Part of a small language model's weights: 2 heads of 128.
Each number is 500 + 50 x the weight over its row's rms, rounded and kept within 0 to 999. Layers, rows and columns count from 0. Numbers have three digits each. The size before them is the row's rms in percent of the matrix's.

# layer 17 attention key, 256x256, rms 0.128, rows 193-255, columns 0-127
087:501581494571585543398415434458614462457545508611443416482531424503498457467460507476494521603514513541583488540532567594526504436501467427613566438521536456535501510469488606440530480456470536491481505487511565477478560511548424537428617524547456552477619521560626469521434554417563489524515502547457466492595562468444480560479592413531408604519593487438510566450476518462534486456531
089:445586500446538588460549471527618449490532570497463404490522481473576467516528438543552470502433448515589505555553526472446476465545578524518475553494567518472533507467575542393506411480511475495470530581507516524487566470522596518466516513483669470434501457506629538519449497428474567466474481430504535582489461511469546544483507514540549516447550567389509465505512512476495525413520
093:454506548414481495475498470550500495492471539498547486448558476509459616475472539509501538572473466449530515518437564385527536471545574534592471537444549516531467419500526479488476489432389463570484508542480404482468483606496505483437467390460511418479553462491497397515424536463457560445497540478450426589462490477507566486418515555570490481413558371460512446475507480498478507524442
107:488371538525508557520458535425390456505524504469599538545491432500454549458508457558390408528493457432490485507487539503454496526451465486540488504550515561544476511571492526469495468418527522460571532499480524450553495496502481559469500542564482570432496493455469482532526508529563548348379451565533587523530487490539314523660438550479522469558569439541485541509474371527477492497487
099:529419429501465584445497507411591483453549416607510479479410589518555490447472517524524489487475391508525502540563493434427479506534496450460441455492468552434465484433604462458488571516536463540477374511457412535533451532539511532485490593358583490513545530470580503488468579514550552519521491485504413495460477451467548500515523460488553493380457550493557663575534534554467505481529
105:538533402507561480474512481482462503616537522565435520495538552538474462462439534486469484399441433405476489515534493416485507513518550477429408490521483563433561429452601474529516478460441498488502493519518408520527508509440495496511543487545558427487521447543453469456514484539511583511430512497472471518485497482612482470449478482443441447394514510480405448514560491521560517520526
105:474573467510349577494493413511537561423537492381507520434512439465492448537442540501458507447559549527562485569523549523521534542534530537370479540436428520519522568440547446590513472500597468537571455515495513529382450477495536563403496423438503543559488492436500492463495481508495550511436550419468536396501440528513459514480561502440588429548510492506561522549445437502434569523545
102:544495533560443603559511503421429542513538545487451496475494434491470494470471559454438640532536539462508478579496531613479476568426421538457485429497452484532491524524535581447479588514395518514468524618439539506456516526583500525459464474595408544470488532545537524485559485469468564576470575587533507465513483530439437529606479553564519529506529530528579386437472519556482452401569
104:484444549494484573398614533532566503502573395545461486503410522444503503518454528492471435574480445487424469550493543461570490447489388527527492587467488548517457521455477496412467485499492478433588588478426485484565544412552399418526527583538522498415507544460555486563493419541520515503475636567548532458462458537644409397426545484416456401498578479453458502478517446480596473482504
096:511510508445454499514483435356463498511510630465490482445543485433485440527479520475423444444462600442484480543437481475518525564562458460480456447565478532422473571510505471543518496530479497479599460598622425496528492444535574520539509441511511391463561490480476507459475488649490530434437526426415580513482516483553568573504510487487467463465531499482496428446549477467483499516460
102:437543553571549511488466481453542563502549455353451573479523539454550540510472560517451537510505447568431472478519452496503511557594449508389487491510488551436551558566505499494602579498536457403426453489528451416458561411472564506468395544486411582533458504518563494493496522508527502502461557450496508481572485562490491535518412540462504458516539468429469494495358529466493485482543
102:564511491482487417452475488601468488406530486478554540543490578573561601490416515509467543506468507556509530536489387506545527482553497530566646473568427513524488503497564508536553475477525519406456532425556478560541502524502493439557562498424508459508549543472501562474507441513557478491400485555390525533484525470555568424561525543463486399587606553417510532592476576549475488589428
104:544468446505501456465459444446580636480484502529533414513449509489453415553461421479522523486528455453463485523464560442472468541504458481398514482578500362538493496538519520547505577481489502426526464599568527422482465627545493529495499446468597522459581456493426497596526523471575545506579519530495413441544433529551549537487446473531534541444428465541490557519562478464556364423526
110:410550587495502422518511452460524563488517552481421516554615520520504494573548498514442529404544527433524476523508551509539475525563489542489454493501413521468555494450486448534578432496466536472440490463485615486472592530573485518575529453606408467506448418454460576511584456481600385428498550463573447400450524460462522450484407460451549528541520492533565471538447425463538548462570
095:526444551442516377437532485454457493502491565510524518472559439535643500542501532544558440422483555528463615421528468471431578483447538543586536599394524597510388531549533412486444514486471515560508488461555412510505419465533429469456487408468537505539505479460327419541476495450493473510457428556449552474500538458536550485481502426488444477432540477486479557464543511468507599422473
095:409532423549504463526498516514508463526479431590497484428488531511467469490478551510499586465538571516527487440461490527452583494497455447488571504501516599433540429483559465525540521467594544465488505439526451521465636514605496563482477584476493656503444478567461422432515459537520425481585419554549455568582435580526515460467409442595416418446504505494554511521420453502435562447522
105:484517608564526446524409485501479510456546541452490482456504540585464459452462400499549437519537425517499487404462362468495438538383563410488450441469495459500500526420566543615430474629577478510484550473518513547438484503436484527504662519503498567453488465555476432512464562607553472457541482497551553464584483483460465486466528513554566504488545534523501556601540539499385524458500
106:474448596449456458567439518566506553399574476481526549428500528528522423526482565457527463552517550540441511613498574423462489491511486450585523446520480450408556489458556456456524447541430526577511534477485520514552606503554509468492516499654431472483462598559424437456506558465532482546568583432521542505462568544385478563495468565504475612480457566630437492497430456538471566497482
112:473470447582452564429502478457514536455516564541430468470525502435507500501522506406478556488494491507536461547467541438529568464544481480435487471450477585435540546484403548463595530460583430520529408432528514497395526407513497519494470511521490470553535538389444499516623413470523493604448542474511592426429504567456514539508506468518491457450485376478489461452446468493547463483511
106:563526577566510535580516518527534476553584471540505509523522535469508541482513478562541443554488464402571489481473508493559497465512463487541409449483449428509454506538543585497384540517514488551481563576502476483445520480588467443486560534518526541457461500548400467549504491549441436479457544571474384526544574464505468552479512520508505483467401534486553492464401364529547475441582
093:513550464515507523397540509542447503522435476512500452627509474523506587491501464568564403416545342516460555456472444470582424538542495492495465505535454538486482476400557589527486546591509475500563487574582460499461479541505513417558374527496573552446529466532490517507521416525452566498473493576511399403511536538568482462546522560484539585523580381430457544554464512510431501544518
098:517439527473581497524463519466410514417500532496578387456474456472503585563431553512516471427509534488495522484445450452487535456547478508563567437507517445500472507527528457530565469515333495531465463475443507477468490572378405559464495398489476512478386499528380446450482486555531483601533466515550544487479508525518591480546430450545480472423556519580419549554525463568491505525538
105:405539476447504572543556486470463424527461530513513526557501586493493494501521502440452517545568489453502506498552556533505498507565477525561531515504386544476478519551521533497557508527443493442471488443423589473446532478503474444505588498517552495582591377472461503510543450475492421595572511517510447466499530436438449504398528464481455601530507523475533544548479448506562531472551
100:469501618429510475470488448454490582489516449551551499435439428445411483520529552457520529464542529526497463618459532576502464520448414498524433490458453569586416561446499445597530460464544563539497472538501629475433476478528617584532535542523516485493489529438557426482476423512457471529526546534519440621473524503489544470557518506469446416531468482500479457522402475560481492604547
102:528556457470455562556534514569477471476475491585531539524383531482508508503526490481506449438458458500578477486476459482481453451443473567478496495454453544429504530595477583440508464566598510505511422511484575514410501386525410477499490479467412483399578539609506571478546514619515506528441537502476499499529496545446457443474506513506473527480539349509420432595475559484501485390602
102:487516460500456464473478464537504507424468482373463553540565612513496386452493502515529588467527571477536504583536431355585487526464443558522463603531519556474539492485465539554507487508477468574492521441575422394503508485496485487466470529463590468515465415532442440477439465443538467548481544473574490415481506529484581519465544466547524536556480534611446468470589458562441413541485
105:459435433558485597419500434517436516488446602469476503590546517426444473423518500453503505419495384480563527510541336526512499371534527397532500554554536489452474454572420568493469540494528487434465514516514506548487508493386552459438440453521493499528534527474484517512426479532435509477539498448486418534493567456515420522515476565482427493473528492551562523520418543493548477548534
097:538463491591591537525407526345555493385507532492549466541551439540538458557483472539472472515492461523493542526464461519475516473475542557478478461509464538475506543515559533550564518596411533493451485537457504403449511493515433469461498455534474555518447508510438592450528491527445504498480471419422530547533535494534604521470516462442528471555420575549436453497486489478580486364438
104:525497503415460535530528417465533463579506429469449546383529563501435541545548494563439518491578435510456511576503426507518520525463462522438485443435470580538526460429493540566609472498544441399507569412465507522434451545425467455443522520554602470437414541483480484544512429534535495525468548441586475522475511565453537604478537515488464505506529518433532541460455484534527512513510
100:433541504481510546489505549484504531551530560511416432549479473434538487500559537519520484515488458394551558502556554561571497456513455440504476486480516586547599571549426539619484556587562461544464563436509543536528558424556507468499485535452522496467542446514534490575537425461549445508494419458419484419583454506542550461442456423465437566560534496461429446593431472524479547591524
112:454562554452595526533534444455432497498547477501505471529438549509518552514328510479497457492490490411484474507544563553466567508424446446528493412529521504413537442509496518540499611531566528547510491521523493441447470509542513405507410532475575514568579616454468467503462591461412580497511479564539532471512594581480483485524558472483544408488575506359550556444434531454437531443590
104:566581432528544517490520556553459439485515511441513493550386386510516510497504490516440438509528492500491519493510484496454502489463537444601513490428477510495467526516458460485445585530527555481498513590522510404418475427440543479532542537479477572516576470513388479442579415603482487553506524512616456558581422584522532488550425546491439445600556483434501576464502513520482430500549
101:585463546417480465490526481567552514578456425572552501450406452470556525413518559484524669493463464537417607465509484574407500587471490509554519524410545448496577590384570593491456543514592416573463508600534475493536466619577584431442447500489470508470459418493532420415564574495496510515525501466492547418411474476489497537405474533484460538525512445509442485437433481496533479448521
105:463545427545492515448426469460454449556452488539465575475582400592514550456441571560531492445527516601454490506439433481525490492469543560615560507365579380395526339417525529467446377463423547433462478520523498430579520505503415467596617434470509440555498506585490484522482468515485529525555490457521486473488507519459489526438555463440477515489498508539426492461571531511471476425515
106:564501538601478485522578604500414494489499510518510467556392483432482532424456437498506492451453494491460591487557456525492568537561530463459483553545541429599403500516479473565525527525528478546544516475524482491559552549489529477506481521482470403523401555520562532360538503457470441446457419461553536494508524432474454471514514526518526427518481495480483530436435591482543511579501
111:555478516529386531514619467570575569455448489438513510550422517548467480436466511402538441550537533560590514552467437510524482490506464446500529516525490473527413456465530558474525521600523420546470437491466514465396451485490609498497500507495558435468439475478530515575532394519456545528455524538470537503478424529475559456544465565449456393447530494413574537559509538497524470510559
108:482502538555441552548543501493477509515527432489513477478573522435517473409537533432475477517538520529409481491523582503477468560526529587489389606457528489495466448551504514415421507560477505462531471487462485541506547381522512424466489564474498544511518425459461531457617443514474543425431568518442607471472501484492413482524444415468572500517488530457499448473400549527458474509647
105:487573387532479442477409532523544590549442537556507541647508511509536493571507524515549463534477482352453505436484507581531529574399580508530504548599493468461514454585483485496471531438507476481524488486486544433475504519383532435576428473452457438521495472509386475506575555494510467421520511510465505466477487445468508444492431530482481472455538486521493464548571482510536594550558
106:549525569409563551374546469405538457442470503541420461483451451427518474425452522532517470444509532462506532463479446542456440477484510520474376442553544565497556471449429559502502447514521490439611571472535531437455475565549494638477555526468582473435548577682615528513507524475385548562463516504509463414536573543556553540443394501572550452521496486545513529489524543477442521472560
099:516534460497495395552505430523486584544578488497504454540511506513505472506484592517520512532499552525453522432412519466522489504518510524509461476591464442436535494569526495548552469507510578506494440421510560440401402527492374508516537473482498512523403440498519490493494564425489477441483477493451556496493554572514495457520413496560517544532495430506519481428440576501565452464473
111:423571579621568482546461465621476514575410495442424470540479619521421564606447485455515412571521499459510460472447467458502439522579464464443427455528478561421555445564492525521438521401444530608437498465348497414533482473507487478459509423570501519508445483456500590512426484538547501456528482491485526512471523424478540568528498535529561463566537472483510452582512534476513552530594
101:492419517463514394560491487574457471547489528552447503484531477532552498523493395541493401440520356545486340537485614447440544510556492519476489462516489488459368520471516511523521519442427379552537502507473493476514437534458498515529553496563521470580470602505613458557415561435447418447437492580439480568527476448454520520605510573560493522565464492508517524532488485459514519478544
110:470412599559457572522444495551466508588465557483588549489477547464441502553499475396549468504440577390552576379521627435456526393421532432413514465592509523474538432518469541517505440444517491514539519486476484568575488500582437478471517521482592495581525568463411449487493574530468503489527540517441528568504523475500514532492428457530476564496533465560465469503488468525546550535488
109:628532479527529412536498500478471541469559392466531427404496504508437534583452578485549534500546497550531453515451527454472421443502461497566440481460514558523496477505443527414526540481548505442447467516501446537501498515398474495545406579485502534605452551453458526576434591421503557483649508489468499591538508476413479477416468465481542479430504400500453538539476525482560556495610
106:468415500543533534486483551566494551538423444354554463482517605477363498488518528502449541494438446553412445481483426551448444571511402458455510451557593447527491424544559515415446520480455519463475519529539513525449525514485532521500497574457513494478574451494483565504504608519508386548552495577507506543401522538528522484427405469537458577439432498481539476558520535513557581492432
105:506522494559563463524449554451492426459410481557466528462429491594562423572420511571472448578487451460489478532511522525496396589569508413481419507564434388475520490515501434548472479422418506422416514454494556509541539479467543508512475523505558459573551517585447431500519368504409558409426506510437532430530507496476432518470499563489529443555541528509510455557471550440456603472500
101:488424498535527493456457433544507510541511397453500548529468427530433518483534536575560485435461506566441602470565552535504529392522530547556445502482540428494510516522494462543493522425443503572500508490552495465526496540494549418502565481480502454479542497500460503500398449583438475544514472604465520565538474479476505520546462501471473439531544458531412517520490531476419489570557
102:527550435545493536415463560537524459431557536493589480532458534568524435596459559432492540472537493537410513500468459431506505502377645489413519582456562419508542572536490455519486535448570542550492573464419561565534468502484514528525511465440534411478515545431508453548474475514532396531430449465407445553525457562552508545486521427525571500536427512514498577498543483459601451520527
100:460470453538467595509425475481462466504461541474506536462606607439433599538482656501527577568391504577490541514478479614498542494603540503478511453502386544491483480562417445478447519501516471556469584425542450466446544467528491545417511521448532434543560543438588490518505461529514519453461499453518544422576470511478491583479590550499414482521549411429510529508546539435502419402522
100:535557431503498534530445458560466572469547418527520575506474543475561454463514564498520482416631447422483457403414441403504485503496488513504479483514455494453432427482489504575449512456460428561508467477404507461508509473462524549517404497491522539460477473430543531526524542417445522477450514481471513579498535574450391478533428496488506468466479567529442487535510587554467522524488
104:577547433413437498499439578512473574495485479519593492450464479484545538608456470513424469582377502615544492517549462531441501523547425554413427500432479561446411458474469524516494547550524474439494513576455535570522501448504573488471524438432597376546508510519552493498507525556545498587508521526484451589509497474524557561491529490488494502507492486413460481547509486484568473478550
098:528510593471570479480498438523450503507545514395515497538466506479533599440495490417452523484515354537453534443536428538501465547512570440534442483445516418529479518519546463487512572488471514352527489579477485480488485438569398586604431450551555503533570477599527453444417538475482566483525510458534473519453466460562540576535543435569501496587444528488405471562510477562485530430519
100:485412430429529504448452461446451399544514388538435558567447424457479504502517456567398535478475473417460533426421486515509490521490522499438508405443493505487448441506483497532467544503473529438543476463480422490585492557507532520492378496538504453489458562530503522511592445479466529536495605513498473522549416560575517496627525565554440490644473501442430530460461508507543512473538
110:494427564472431474587473508483381552473544562389515471515519462453521579481531413531601404430511445437440490519476489422479544504487391597507605524470509521543525538500513528462612529483496509534531452538434544448616579512546561586485468526496573470411464519464504484501461466546507527425461449507495471473436475476496547429566514492484481424467513504564546431549527518458530517480417
097:482474479598582524490399523499515491381463540507498531618492540478520567523493522502514618534591346466549494500446520621550419563571535486410464531506527584502487472511526537434470482543545535493507447407518475547470498425550545492589525504513540505479497488463506480505559552517417427446524558563462421466451420499487547487602527470539535386421450484552509536507535455536497520489531
105:546551477435493572529441483549461585439505499490451615440454515560506505513615413524581542463516516550449490538513470384430467377473569547531527581520437478578473429519546521498511500528517492473450351472541610492487534413517587566505484441505508479459498458460467410497553642509435458471447519455546495504469498551519497381545442475509516540402495511553413542577530548482559475551436
099:520465577559460523476564526456486467523502472481479596557471572445488540483482504520557588475466502523594538502459449440488500426395452589580502528534445528472511512492556490510438524513510523536423439527509442529592386582491473473540508382408462482436525561558459544495433480542531555426498489433534518460460523530481554497483524491545578531551475494547427547528365559533502437503460
114:517532532435481415502557435474488523548536473429536552405544539540521563469525460576487571487522487456653385557480490490486471575608482502535496498484426521468619491498491547547468451396381572485499454388437474555431540519478491509523427446526529512481378498446457513485486441495539502449476497482492601457519509557488493483499530458466529549482359487500551395536540515519395528514581
105:522465588513506485534506504488534574539509438497558481522385459410492469471511589536476497516491494549471477471543486412499420482578490443521479408400481503349391484429452422535458520502537500455546538497543443442490526452544509418536459442552396631433490472542492457512528552594553493411484429607482471476487445598584588516631474456467443439497527519468515550475527533534442488512499
103:597503528466480463502507451443419496512469551569482564428501466500469534463469490542449471523410378446441404508465538437558455365554475575464484462579475491517451491582522564534475587534593537458520516481389463542445537537462547561596506438581530437518452498559558548498546511508457533510485466574565531506588480466465542504498486459554466531511551487541430575474447469436519494549511
104:461457484490462505471506509496502405453421584417441466507527554488484555552440381466454474509461482411405564549463499446494500413422437514498474488523490510627487473433614436583467457522607542539485489485531405498468473525443455401501518520571509504548491560397456447582479516524565489506527446495503525519412547424516557553544527486469414555464452498524572485577440551410515567486479
105:489517542524476415423507456524475523640556463474477519541543493460480502534436501504551602533546509590534584501588560462529555515519439442489466464445534535519420553524483491434531565515424517542474466455419327508543476518484441448531550415426452545515449501528457432433474505398524585578456511558508536580478484470523455417431496497561460456479490533521530486563526381450571531533471
104:545516433462493537416549515528408560510485448465496511563508483474452475516458556537487442490521472568432501465504554475523430478491505490464439539600416529564533457482414457541438579440504530488537516541511558488440516439423474400468453457508558494556441624499448590341474461498550502462474527444574441432530478480598452469474537546525469515528475406429427509455538585551468553492442